config = dict(
    n_layer=12,
    n_head=2,
    head_dim=64,
    attn_scale=0.125,
    init_std_down=0.0,
    optimizer='cautious_adamw',
    beta1=0.95,
    schedule='cos',
    doc_mask=False,
    steps=12951,
)
Each number is 128 + 32 x the weight over the matrix's rms, rounded and kept within 0 to 255. Layers, rows and columns count from 0. Numbers have three digits each.

# down: layer 2 MLP down (transposed), 512x128, rms 0.114, rows 356-455, columns 64-127
# up: layer 2 MLP up, 512x128, rms 0.129, rows 357-456, columns 64-127
down356:131081175130154154146143102134129117085130138097073106086128103086123123154150164136127111171170100129192150108153177107084181117098136095080141133183103080082149152128165133119137122126158098
up357:114154064113129131128159095132115127120161050094115070049135076107197127156165061108101139049095137110130171135195150114055124165148237144174110150163186161172079105152096086060183132092207172
down357:075168098156164127110132186099188114183145084181126144106071099161099147186145075083084132098137114171104168191100185108143077125089087125135081115164149114153138209078134158145133244123034150
up358:127085110122147143140123113123050114112192073142155175097119180136129146087111065176122119193115130121151168140135114092136078120117080202084151136150196134080159176125103122146119184155184141
down358:125173162123071092119088132148182131147060171092097109163125062120157123164129150101129166088180144125128108081148162168103163109153177082141134126140056106168097091176137120136147091121067097
up359:151135143134118092093117162190127109177172123137166085112187091160071121105166103086109183135104125174113146111158100122110145174164110181108150143114154138106119080167076105088119146163164114
down359:099156111101161139190125082039141158134158177130131115095037127153111140139145142143119059110128162091105141111090174192163162094117139079112135085154147104169118175074115171174137135101118149
up360:169143116151137134121158084209149172128140157136166090185090141172136167134106122091089120099092083164127141135135092126104154162149139140164179081164119120156082100113123145092156097131117153
down360:121133156130117163139058130083148116135137084106091151095125066113185132110084116148163160157169148107144102092137168099108142143080106138080111141093134127107119146109138096182076126111123166
up361:174194177136137111111220071146129114181115180147116042156075158208133081173171144117113155070110114111104150136164092095117111151127127116165162110102074123166008092120167167117152156151099113
down361:059111105081091130129077124173130130115058098131159155089162161122142160098041167112105131153109111146192136164109142155129159095095146150084114081177158166131160147155079094103140088161170145
up362:095075110139125130121152135198174188078130126174130079136159104076051069136133141068131134103095178122110075123198112079089147098143085147082128167139186139134106112131073134146090123104174175
down362:201107121115144095139125071080026164168190107066201143140086075116115210113142154122131130144186232154083141121140111136150111180159112120184120091111122086186157143122082143158169149089094143
up363:131142085082127117139168061120129125104153187135162149136167121112095108070137128124148113121138116077120216144106078190155135147151158100160110163127192080133128179094136177063130124145112192
down363:155120106168111147143165132136123084107189176112108063157162112091187123160087093098096132120137157125164069112189162146108079157175159112173125116169100106206160117098148094171067074131101099
up364:176162189158080081159075154146161135138122131045163133160170138099110064082175099078177151143109146163024136090048112112076119149122116155085142086136116192182089188207078153106067068162171101
down364:106120144071144107099040209162164195092185135113125120152147124108070133120154135087153102142085082126102158155130094117164148104125172076109103165130187150139087130083104121134176106128086110
up365:078173141155109134119135116164130085143176193107111095159135122157157119095135152141124168086138154134076128118126100170126149124133092104159126091136129076087140122143142116054122084140192161
down365:178102143105149128138101125100118180143081104082116135081146122063131132168117088119088155152121137171141127151099178030121130116078135189129150157095168148183111180128155119146160141126119112
up366:098099127118113108111097184149095106080128114129126067159159158180140142067097108137155142080086087109165116095128147117143095175167111189119177054140123140133154092112118101098163112096086176
down366:149176118120132158131115064091202134204121122139117217137137117125100088204175119106102074174155169122074123156105100158146142126066141085140092158110140108106088170128151173137115115178174090
up367:112158128111132164159115167093173217097121151139081134109168103097107132117132124076143151101119043159118224176096123121079196093153128188179089093211087141153158088147125089128102108077164089
down367:168123128144143103163130109143091083180139083073186080136135174127105164151136113145147091120157162109131089140214187148187085167099174059129190121085138134081098183104150129102077135187109191
up368:094134152125112103135121136135123122151129151128137125137144108138132115121134127110129115138110114143110128136115122154095133129143128149140150131154134138130118111136113125144130100111123157
down368:142139123142138135130128139109139141116125129120106119144131142101116134135114150110126140130156106113146148146136133118151132148120126121136122113122129154117134116134137124117118140110134118
up369:126141132169147117100064132078239186102151116189110162104162173085068175179129108168114144072150137178136134164072146145134151113158137179169169039172064069191154138155071139161146104093100080
down369:180093129123098128168210091167015087160134127096174115152122115110160104133128147092168054169116176096164118110187101130172110142139162120063118203155177143084099156122168122085123165167135171
up370:182085160105094113095192097202149137116160138092126109175052150151149138111117093075133191110071069076118082086117096127120103133193152131200187081202133091171157101118077147092185105123086123
down370:166090134146198195095144144094099181120095163075148131177156104155110137097162123186136154135111137127169095125128112125123129140081111112156084141071110132128168116056160090064138152143105166
up371:138071159123139142152133072144123100175071158102174113069072156075044099098094162188133144132186133117113120098135111171153116112156162097144152140100127105124102154092145117126161127160147195
down371:153192129155107119097083174110155091092207095166108175133137126174182156184178097102130138163072140136118108150082142057152139205076091189106147108167120176109102143176125126126072112089149065
up372:150119185120121135083151078155098106108128154091129118100141188115167162155139163034106078105072107167128204134118109133128147161182196117151175040124101146116171081140084136104192099068140150
down372:133097135145187128142138137117131148181157115088154122183086079131114148118133083148153106120135137130147177154163136133154063115090163183121095170083116130120073221140137155101106133142103151
up373:140075175176160143070102157122126121150156140163155176180154139158057091107123106163114092110139096147173113107075166116135048137151102158098062113124164150136160179172132116149161199166121101
down373:138166109110089097177157094139115142123118116101114076061101137099176149159133124103122207147118145115095152137180100157098175088119151116100181126138094096113095118097125123102104096094130166
up374:127117140122118103140139129150121127161130127130123117123123127137110113117135145112128104141093115139112127128124089151119138112148129159134145118144130100126116137156125133131128143140117134
down374:124129112140139135122122157097148155110143109116132122153118116107136147140120108124130149112137110127112133092134152110127115151146129129135118151123127177109119130130131138112116117124166121
up375:099137149135136156119089191102094161132120166115130104146131100092099151134105151145171156115072168073094159140137152170130169123123071149115136180108095103127092117138108161136089094117155140
down375:147103147115135142121148069137130124149163081149156145113140124140100097069149110095130089155211130173161115048167124147146086129097206131110057127141148180129141121138122087154164133114054138
up376:127161181119183117141120124186120136143155164094141046171149166078043105100177161120140137080150183130055123130109147147109153109143125159096074113104121073165111153177147174157105129096100118
down376:170095136178131107143189154076164157119147118125193121041189091174111169162149172134092172122097067188200111172203111075116090120126135187110097063128171139041127138132070131105120132116147135
up377:091101074139136098160099138175175146110104178147161085148126137130138139108195146141072099068142144164106106144146133090105141139124096139080078155193173122107136130094095179176130114110155156
down377:154170110118080121076161105128102088177183109053121106140173094105166092181148134088188092092064082091129157114118076167169103153089189178174126134127088128186129090134209140125145106161149125
up378:136126140114080090117095161157145160118107102157122182095061158129111128151186137110067109125126107066141117092196130121126107139155079118138166166074113121110166132104121120185120110162112175
down378:167106101155157206067155069110081109183153142086099080155129093173093110081084122175140117134123153130106111137154105116143163138136107183147108093168128130163150171120150121109133146097177116
up379:132119125118117130130173075129128132124109168131115123098124113138126147127176139136080080045106128131108153150105149119116092153186155135137112137188143133124105117148067117124212141098146183
down379:132129175177156134159148092063119131104136115160136167115124148193069145098111146131108130129114136110103168183168146071172101178070121134129101133166137128108082155138142176081064169096109151
up380:163116100143157117118122163108146124154117141125158139172131048130155184113139120112138083065056141096117194178139135110101109117087113083108094136116090182126164135090113119159160122188091158
down380:082155125155132130084174108136123112106128185163162106159135157144095087114087095171107156140190120140077086072111114111125112141046132146136122123112148126124197113201186117149128102100163108
up381:127122143110117116118138129131163145148118126138172099073180127179141148070132125170080154064122124099084156149138135189121136146120172116120111052132115099118095131112141137080141098136153136
down381:189129124156090129113099183127109136156124102095136107144114138094112119158125086119130107186156104161177117080153081091156103137035103133090158163109148116164076161133154131163125117086124106
up382:124147116109121109155110177135107177125127110178131088086113133151093116090129127094102179149086079066085120089101126141082142154099148108170110161094120184093094113090123150103146135147152148
down382:195092104159114130095090105137092146090110152070141164122116112096141147179152170183100089106151180103115149160148132144194101125143113170126156084149120109165156162124111041157147126137131139
up383:124138119132078141109114184133099119199130159155147049171137155155122106088210075146091157070113154080107096076094127182121100154098121097090134133144146144120065137145082123109109072155196094
down383:207133142182089157079120154136137100130071172120143135125166098104151087113165135149099128132167062134210096095164107060156093152000130098148146113110167144155106081157198144159118113084098104
up384:120149195158152100148099084173136181118143150107086104186139071202058119122084171093113161081143135120059122172139138146046187142131075137100130103150089205128082113135123147168083042196193096
down384:150168062118200179096158134077191167124141137113134088140129178079180139063167074117151116140110128133105093134174111184175144127101220106143143095095122129079145158170124178130054154122080105
up385:121025127133104042077112133139139160126172150101179065121163120119088121164087096101098136158119063156109096100090151105155171149171167098126096147103119175078100188140135143104136091195163098
down385:122101099105114204142109143095141030117137151158082234139158114172129092114145154127089109113168136064108163152126077124139165172130132114126197077167136079139100128138131168077118170158140118
up386:155206166105099113069094143098117136148217141167129176155108130153092080175131135111119087104118138102177121082138104076133149147124116155116124132097187124167108100175128174183125104131163113
down386:109092091126122155158135099158137137118112131092144102105113156143140180095092122151129121106148121100143154171183181186147101146103126116163110099205089113103128171086097078056120118106074150
up387:026100195090166080190119130159176199120088084054188068115112178134145124128142148089171024104153082113050119106112144125045181171140120162071112156103134186146143130085077085143175111135148085
down387:159157049141166086103138122049061152071151131176055085101131092122117041110083117117103141128135134173144148118109173105127025119188127114181088145158151111165148179058145092119112160181129205
up388:101134122135168166202057085182087104169127105109148130067104137126146107083149076148185125141128143174048088101122142180140127120132094139140153135153073141098128165132073122179098091165157189
down388:087098125174052156103136156113147088116147129164174132177145136117126116144102121132081150092113163129241099130141145089132085190069130095119142111088094122148149165152143169122081158147124077
up389:083112124127094130113225130144062129146104176088067071109120163183108143140143108107115113158139145146153092154122148164099136147136092142122210073103153134112153132104102083072114124109135124
down389:172143128122157145113072138116157122163167075167184175156128109064135121137116139124132129089124140138115146149136126102162107101106162118131087167105070121140102147150130192173101109131129111
up390:116092116107188062130098039128142143158117137127154078104084111126103111109141134136106075086133060119159112086181114121125068157180134143174134147129129132090120138165137172179128094100203116
down390:129159158163118105145079183100039146078127085085126118128153115122115154134135103139134175120171203132099084121197130102140151146086130110119134158108083158102132109105152127110159115110157129
up391:141132126166117151136098167135117114120150180100103130167163082160133142113136151151117172083065131116090134106144143169131108136102153116077188086122088090094102104091118163080107129136147123
down391:122115139079127089131127109151175114130116100163150103122064146116096116113118117106165090133161182181133140110120083085135112156110164166154073108130133167097099177233167172130124117068121098
up392:146141117137108155104092150167131166078150114109145117177128080090129109119169124100184154100085125165101104095141114158138127136155154154133129170080136137127106132124151160132095148171120123
down392:135123142177129128173118143085151137113145144101127137108163101108109144140130078044167130146121130151099158171133148130138124096190164081114140109122154145130134147105119139114090100109148107
up393:138119137126114138152121096182116110096142132165072131111111124142110119074132111036200144135058132131082190109138136182102125102106091104156162140117082155091149117119119148173157138068164146
down393:156132156175071085074102132126102114149164098142182124095128152141146096177071147123106155143229180082168052126175153060172093161102118140120124117163063103128192139126130128168099102144100141
up394:167094144106154111130141163076156105148139177113100150174166122150133141124147120129175135168113159162130101125069132151114162097204136100098105164132120168167107140146097175120102071126138145
down394:059148138171128111142159122100114132208172138080135130104168112085115109155106176109141154088168131113079137121174092111064119196074107134129135062096143090089122156110084153121152175142120163
up395:127116139077128104069148155151128179142134174073160080083140184152109096154204127116123129066120135126100174166118178138066104110123146165099144154143161127113127203138109129156136112184173136
down395:159168110166127173132151150130131185100131111131151094159116053117171147174116140091118115189129158112143142183108093165155131155162143101113147097114102043067146130193122138142082154097121104
up396:079113087141138123135145093083128125161142156107120053122135107150139108121142082166145119093112128158133110130158073116147158176153115159128159136062131145123146113123124148085102179161112107
down396:153099149166121129098053100107170114136109109164146140145098166140125200128116106152090094147090169079133069146105167142125100153068104123130116094133156126104133124177165162125109092159137098
up397:083139123091116149138115127134160189102153088149125106124146112141119114088104158137200172161146089116083153129133113160092124178121099140155104131156074161144135187085106124132130094097167169
down397:166096128147144127095150142116134113146091136104120156119117138145159148197127121108123100120135195097166119117179146098170076117112144146122155105119202110199138107111132088133138163122088105
up398:118193081110160122131148149160074107130143132125133174163130163141131087111151163101151137104141107165121069103121070136101209051181155150166172130145155101192186127116094091141083108165131131
down398:161098138111154134199113072046167121145140130116125132150174064147089127111124113097155056157124098119130163161111135142210044207062055077182089140128133082137098106147117149123166081108113125
up399:135034103147092094125107178119154172131152147078092058157124134117113073083168109116128161148117171210065142193121143170129132144151147123118143147123084128112097159141081178128126136135119098
down399:123156148192124148139131099054129175137146080120129137090150094116115205145137156121143102106153118110148172134104105118163146113155138116178063112130116109140126151116191141093140121141177121
up400:085132136156143104135178131117114132179141094129176136129092171109032068174151151085135112120162143091126078153137141119060141163150113168112073176099121124091097142175128124190110082150151072
down400:140183131137159057183039159112119082070144120118140109092180102065189165077137126103155118158140155194129158155144160118136066092093168154106128116119160143144148170103125177098156133098121118
up401:120210126148094117177111140121131162125133108148139113126127124121135088141151100096120135099099131136058096167167169154132099112120126122097116090181194160180098173151137160135135086090174107
down401:144076137083129145096176118136117099128115146127112158123144091157114183141104132146134095141131110128192147099126047082107167134026114151142146172128103107104160132101114134132126148138106180
up402:185139099153152142102180179189131135111191123156121075139132128120122154142089093096109072074125129120082129153119116111106187142142129118137099113107191171106111152148102065090087156170108117
down402:109115090137105154167098119108146150128088159100167125104107114139143077062137167106115174188107150086140129133127113164141174127000123146101091123089153081115110110152148206190111166103114133
up403:180107145131131146111149059164144087138143176166121082150132129136096128116146126112127124138114099141157106121131170159080068142132127062115133102120087136123100120118133103191128077169121137
down403:076107147108110119127157166074119158127091135106138131132155115134103163113070147138155142172110119104053165094100065121146154147067128161110110123147132156094160146189181154101103176085136122
up404:126154156114141066142141117141066097130144167091122096150124118156115099128149086088110135099114106113097125116150068146115139156159129128146132125105121137124129141177120110139107148158123127
down404:106185091134155170124139090132173160109134103095140126125149155117149119120135147144124112110135098128125166193133166157160145078120131108101097104130180114121130099107116122147125098165124092
up405:143119082094153143114097088190154157157144150114110099110136118169092106102203192143150125079151144060080128220143100134119114113132074120096176152108101126159122083089123152108095134194133091
down405:119127159154107130053145126164127125112094075145118198098113106141154123180099128107067134143112071142140169141130130159151155143129165185157079087145161186117147140183165197139131150146134144
up406:083068120125116130158141114144125093183138102153124165188103141140133119104148127081210097059103145161085146142094087123141205195157100109182145120123138136133146141131105127124151148081161157
down406:122150163141180121113152100102055155189083117092122123124139179086116146184114123140137175094178110149156127141101160099160060097084112113093102123148132138133135136136099136147137131128097178
up407:083133178141152125163059165153120106112108194107178048218148019110049087180150113128087109097116127123173112116122151098018171112105081132148148131124099117146131122135107110158119169137156148
down407:139148141211089168075163099122119164207170125194143111142093148113146148103098139158111167119130160106048084107094151094119058132071097149108118140143083173165204129155118150123153064163104096
up408:102183069110106188111161103123099106110197089145132140138080141190108105146133165125138130120148149125104091083096074178108136118159195124183127121138134125143162159158112123183131149093146163
down408:164132113134125124159121138065195160188175101136167132142167170110169097129103077109163166110166178118103133071130098146210085183044124129147079135162128127140153115136114136089064096116097103
up409:168097154102090106132122166133156146167144136130102116160165105156166119116111161113126147073066112127087152099096089159058142149148077164112079157172124115152109108090112096111161151185188126
down409:145177084153091101102131149109108121148172100107103120189174175151042117148144102150149154135165175104114119140196133150140092119091180137121060066084093170103127136134140101102146129153124156
up410:150083101082151159159201091110099121124128071164145088157120094172155094119169128109133089165104087116166105120115117099055173152154111133109104174102148109142095161132083178056127150181094114
down410:116153129179060094123125153117144116160141173084092156066156099127095155123096147121102123155145163123095139172171136120152082133118154172117142058120184132127159144138087167168157126084188135
up411:123178076116159117098166116157109095141165103115076152167145169140139127134095117126135201080167129171071008133132074140126197076160160153135171155131143117161156116149095113141114150194144112
down411:148105128148140107183108113064161156148109128129148108166162077131093097114160157077143060160135106119147192118165155149179024177084065071145089163132115110135080091115175141156173076100110126
up412:092153118087082103153146157092098101096174130108187131136159099083090125075149147109140109124049168109130134130155078178136148179098163119122109108115110101116076142152092147148139095091079127
down412:143061147150127167101129088159150152150123145168076167114117155181159115183090119113094130116200091147165151118126174065139145095124120151101142126135158140127166168122137147079155184151155107
up413:144124129112095122147153143128142114141155114132137100143131106127160107155109130119096098132101126148107128133167133096095120110161098128176137138140121151109139160150107160104105140168110148
down413:151131110175156094134097127082149145135119096128104126104148132117099148185119074086186148098127089127162108180140175164120103138095119142122140112134148117086162125108174119125123185157165156
up414:178153096094128118083089083109096105179168094120199132141155129180110109171152122126091142151146121120177114106149104171149125061170171122135110130085145127079128215098169114114146166114113142
down414:091113138141085128158149175197157109080092220127052147123140146090154113107087151137134152099085141117094131142048165104095122185103111129092128104143125126144150076196086145128096127169159126
up415:129112106158170111073133088135106115125160139119152116154126150115113134117133184086168114154093147154058096161186115171116148119107118117146125124122087134143121212140140210137144119101096110
down415:118160142133107160183124134099142122133148143133091107145113125120090089175104110086119120082142102102112200169060107086167128121067185156129096124141118126123130149158091128100145150119127093
up416:061144103090130088151159095194190116070140089151102148131137149122138055068129151086134180184088098088112147174145068245140108159124119094159195118123124119120144150118125181114117136141119145
down416:099156066096117132124161106135136073139118147117164174084141139197175117098102111104086129138112199125168106104080146128139147130085182137139124077102167131147161106135182112145088064015175145
up417:093078085094166122106083118175088158118131148119146142133090136173094139067123121124116135133083138113115121141148057184124110126141119111137185131138106097132120165104144201089187141140072181
down417:146130097138097101137225150158092123135117167129098153110114118181095079092131103125099149197124163098133099130123117119097112138118061188148120118065231145075174123095135134126096193156117117
up418:177089145142138097116130116154179171160126106093144133168169165087136107136133142117180144053104085123081091123092120148099132176147111199132095125103158162130094152111109095098096079138121095
down418:147080090090120079073042160139069156122134102133135149117171140101143129111115092078116128135092112181085165125123108164197089111154196057137116112108109155157127116080154116188120165163138175
up419:134122090121089098112055126179145134104181132165129154140082095070100096088159169116144087131101119117135125092121106175112119187157214135192105159090169125116112126131088170168095065151175116
down419:086184087140139087122172143092150131150193121146110115162173110113137122056125186067146101080112159170073157129105136143148180143150154150099140103156123160144109116032170138111103101150160127
up420:200124114106139130094119063172211171086148178175144069140187052082145163149078095112100127054191076144178130155130121110137096116134103153162085119169141070149128124141118112110120148099126096
down420:088127115138065134152140173078050112193093085094135210149103193149115110123187128165164124163091188097103119101106117156143155136129176119116145109092119179109096154130147162118142098164134176
up421:139107191145144119189144195128149096145183110126139116196123129124080096120126142070162142060043160144105144111101130068129145156158147157121094144131094112184140188118081180047130099130159124
down421:132167112164134101115102097107122150117150175095168182110091143155143204120153070121113098198149124108117055167173083125128117104101141123085122074111125141115091177087123187138140104096117170
up422:141151154170130147066129175099124157124117136121151105156086080141147063153157114112131119132109121123119146142146086101117058137149049094106162184137144160134136119180108117120068117136105148
down422:105136072126128174149108072083137151172161136152101163111143136153085210088152137110144111135130194142072138121085156152136157152147132160143154062167165112191160141061128133139131157069140116
up423:099110054154175109135157090124132083154107102143076069186093163202134131135120148106145143166065142138150080094098062145147078183157091128159132063185177078068050106171152176190141089096148140
down423:163160138115134147137121126078160168090140107127126123101199112098104135173111151117170126096179051155112138153119132033161144134062141085138130159095118146172166140143174147123097105175105140
up424:204135128169111104079122188117076080143134189126127116160175095132107084139119155173101105142142146101156110082172116064178158129120078134045105141139079070110168126125123130128033147171140146
down424:039134155116147143182128083163158159125090062132124163095094155137155163139141091109139153117121117172124126129122169180069100109138145098159156135120171166151095139142126113126213116089123108
up425:134118189098171097136134127113130114104192102168117110136157137143138112136125040182144101104128152129151139134151136076156114096143117133114113130082122123072160194094072140043182063087111066
down425:107129063149086111094079087143099109170087168081169165125109090125108131122125236104101169139185144097154095142123118145120123168132135171103166124154115126155122140154204112154061177103114192
up426:090106121131095140190163144119096097120172152129126124149151090130104085088124106109097099113079082128086172127123087153076177099165148093162143112160149155125089161091144153147104120106137130
down426:134143171129089173113212112133139125101095076177148151079158125098138119132125124082131131121167155183176169152128132137131134136091134164160089107152127134107123120153098157119123145111104098
up427:082172142166137079091118073051138178118197111142106164123152116121091088124157184119171177144144146164108096042159127158126141092098158068117125091127153121131078174116134193118149079107096125
down427:176084125124132159149139161217095128130090175121158121104088153162157146097101087163062100129110109098174154177129120099128135134161124201098121156150152139101170105156082073130130164119164117
up428:085134141105155083158092140146083108119136164156117102151125056119128135043094168120147044128102146125061127136095082158135117176113091121174127152176159146148077130127108144152146116077081102
down428:195104126110111180142116090145159135134184082075114132115172139135155136214133103143134155113156149159200142132166181132120157120083162136053070101102101102111124150127119100112147161163138192
up429:126118120137153091113154113203198130149093136161130092176126133140071062114154062086086102096118139083088135142134142150112077111134147182157153147116135122104135119136138180077141138127158172
down429:177192092130141110090153144099048152117167125101117167088114083103134164151151133164165117139166161188138145120174143105170172125174071110130140128109079118143163133091118089166060150128121094
up430:113118162158164134159071156134088134105153178083134087159168181152047090104154175114123113131114091138063092153074157145120141140158146151162167100054112146133127184143131159150138107159164122
down430:155081071127123138076130118087129113167135109135160169108175147115184151190121039138072108104153109105175166109178122082180122191059138108138123144154152068125144136060188103095103136142164158
up431:137115147138089139100093153220183146130152111100103145107186175122087136131161124130129179070150080109070132111144169147090150120106147106139115146128186187122107165133115125115123123157132147
down431:157140160093160071127138123083071104161138129136162067134091110145139130143111087126093145208124178140149122127172106120102120109118139132178100127104047048106159079095165143121089115132116107
up432:083142186112142118161130158119117157163159162147127137111143066150116100115097078119152162103088080113094140109089138165117110103109160097100078115082075145098125114142085100148105071150193157
down432:101184160094134155147094162024109135134104124154086117160114101127111111150099152092159106133170155133175118124130131096123160133141051122150126143142137126099104148114116116095112141057137172
up433:071147113143146131165089139111118137137128080134118072111100046120102136067112137149153054139160143114109115106107136113107139118174143135132122179174165153133123144171121075133126137132121166
down433:190105122093087078132106108079167083098126072121116121125155147125077126098074102170131160111117154104110175165143180163126115171109116158113119117100143110112126160150164082136119091106113143
up434:223121062139148066087120082102132139209200173057121123134153163105128149112155131096161126111114145116112153071215100148149142084144119084104145112096084152134111115109165112104105130107124148
down434:088119177098087157149141162146108081044070092179112139140103093131131092125097143151113148127132106157118101143115094113125089188093104162182136138153169128137098142182105161157110110170136094
up435:111047201141097073158105089171146126104206087144219156139233152106118050112206077069160067117127104130106130182087088104102157148183102136124047117141156073149092150120090125066121140129169171
down435:201105130069155100171061106084097110182192148121085142148153041113118189129136175112178058085167251070155133150155107155147177127148109154062124157167110142159075110141131195123114052080124132
up436:146150096150130092093159116136108173149170119143110088177166103129085172095147126090111138085033094185067143130135066207122143158102150120113149136145171157114106137171099220122142114136127120
down436:085083182117092181133160158079163086078103088116119144087088146144157109172086124126150123171173102124116110090091118088158161129033069133186098123108089141113146126109157109137094128076132141
up437:160098130143087027172126104184114093132147126119221162140161062148099076178185071067094095103103097096104132171073105089117196124144128098113103151123113158138117167080140178104082106128189073
down437:139143158113103125089065145113147105179163145175092130161137126173129132183102205110147083102111187057083131144148090199134057088159167155075108050108130154156027159165084168143179184167143113
up438:051066135101104120180099149035109105088125067179084096101104054082159065121118134161118069147176158159117169063091159149120147141226168134175153159175159176133135138168115121122158143088134153
down438:144150131047082150183107136061128069127166071119071154096147098093164213143122074108113170072151198149151170157165170109086058179102153122091161067100147167099134152134122080162132098097124158
up439:113169241193126089095160099155065141160163149148126079213208152098120144175119115065128111161113099126087134123149055108079088112104064200103169132171125099154136165133087166129176129133102135
down439:084116106094093169152174148090166128109104151130154175098088046079108111061103108130048088163186144110118095113121076195060126127108175152184130150103134159098128126224142126132094110123133110
up440:062108106173067090147120115167180137158093117155167057164139202219096111159153063068119119146144125104118089106141179150084177107113182163138164142100133102115138134156145158069152131101192096
down440:199180152113138162072103115099102135101163175054117168031125077086172145135093173172106140116141132162165167168147120129178094114152093146092105157154127111178127092104093076166097143133100168
up441:141134149143102070116138160113158156173136136082161096123105117122113070123187165093156192128138125170097188152121086146119118139160137164154126179166077086154102168209121162159116107108133140
down441:140133095186127106131171076057140149103231086100116146063142170100081119138181164123085091126139168160088115158149125105184145172166141132135119082193132167110134175140138135111153120175157110
up442:120088106096131126183105132153142133095146109142120142100077112140136090046163143123099141149108069121120149106082125149108136121148140125163153133094119132130126120147122140136147133113122125
down442:176130208143116167055131106097099149170149089130096171076179131113134148167145147116079121128130144099121077090161153073118125140115109095106112125133112130153187191092121094100171153136158159
up443:161095099136160181113167128137125180117180132117077139184156133120110155116102119124155094151134136090082073146098163093131112101159135122145048114126146154161147175176075120112095115119119064
down443:150148142113104070134098104102074081170107096173182144122113100143158074148138140140097143075108178160215164101158056155160072159075101116101193133117090082125086116076189135123158123122123196
up444:116120133136106129140147117160138139113137145127107119146129128138140108112113117110145130108116112117107137124140111149098152099141170136118153140133136129115102137167072128125110125124135121
down444:138120139113126114109126111132120142137143146126149125111125132131119144131124112132153106148139117106129143126106127139137130148149139136117107136137116158125108137100143151132125104131155158
up445:101107087093170150133095073217150174092154166066134141172074137144105132100223130094147093122142081127112147188152125200141112087146157076142168137102098148173097131104148181080171121122057167
down445:191147108086092125098120127149112138145068087133146150099154125159129113123063152121084164245104125119130127151118070122127105123117152176149071086060147099078156162133155160238116155125133139
up446:116108166116145143155180101075132085088109178101094140157149130140180149153079114125144149103104105162131195099114157099121109106184142207141072052104091114096136177173127134078114124173133129
down446:116140149124129143128145150157117125146174152155185105067128076080128096156228088092122131098133101063132136169122095065170170113094169091151145160141106093107151183157196072145117156108154134
up447:107102109121151083122159147187169230126150161127169080100124152111079129150177153089112142075084132161120124155135104169102166148160119120146133121144124101099120167145085129167127083149112130
down447:127172190097168107052117128078130110133104113139117152151081098096142173130125191063231113085124175121098128155111166079129116173130102167146145166114138092118079120114123089113137125165117134
up448:103127227146074131190140067098170147161177156158189132084133150111107136116190094162123143152093135154079141159184143142088208097136130187162139124123123064111161107171134116121165145084126107
down448:193114070134175083108188112154113091121141094077109109159129134121142162122127167116119091084207156084144116121116106124134082208140125058107160132174136128143091169067098133091110092112148158
up449:132097168181127123188120160175090117161197143145145157200167095081092092112111091057109130113121175116081094104091142117123108133145095121102119184191145129139101129119080094129076086157139119
down449:169197160088136093113086114097165165145089111043147162111123140169136110117151163117132092197116075100147133154177138173151175056141188124078077092097101190094091160147155140118161128101113130
up450:128115096085168122148121135134115127137076147189129142073120136142132185138169088108134167106126137137124137073130129157149162201158203194105141153082095173148116145139119099163173106092098164
down450:128115182139130132087113129101114109147175148066153119150130098138094091128109148133142081140170156099117082183170128101131046075102092095071084097174162129109162133144189106107084169195150121
up451:121109100088118145112094134150111112107159169152094192166127113123168082083139109143104110124109130093142138126130108118057115139139172175176172185124119112143096139160130154182144121162123130
down451:132107167119126101108131110134099083121096114034164073135136124093162162157141154145153102088136127128159123129175148135130131146189135114109100134191112148112179159101090133091125119156104164
up452:128110094148104121149130165126147104114116102109131134109111091135157083166175132103148124109061140121083191133134115081106166136124121112232116145099153121129033149157096173115097118108159099
down452:083146188088117108094110100116120145138099131099159098142194187139135171111110115102105125125167117159187074135142165115152091100112100163017076135120161145127203115117150103138156118171102179
up453:065112159160110109161129104204180160123101140104169079136116141191123091067175147107113177184099130117051117103102081115042101138136101083114094153125153144136073119229076079156113149132150137
down453:095151147035114166103085175150164191132139111049082190124115152074081124182118130131112169094140070168148126119095075127122157192103103142167132127156157149122092162008121139134142043185117118
up454:153102136139157103099130155164151111178110127109134109188163144124127159081148168102158122096068121093052177192102019163117100154119098149099141182189092134098105129163053171150060108155095112
down454:104130073154092089104145117141160096073121121157105166091177142151091141102105105095108159191113066130167152121130187127137111162115159085165111045122161199157123091131128124156160098190145104
up455:059117202160093104248103122203167116124169151096140157145098180093109077105143160145184164121090196165062131144130185100106101145136129114137107163128145108160131136160096150141098168131137106
down455:198146051139151125118141109071132142121180132079178101155188145118126161109162070053133069090080127144188127128144088158158204104069171105131151138107136087108084096096093104084179130178168113
up456:151101142186077107111142143188094106142126159162121059123158156131104144157147097133104130101111137172084120112128169139112102166112100169152095164100155110147128131076105155154178061130179171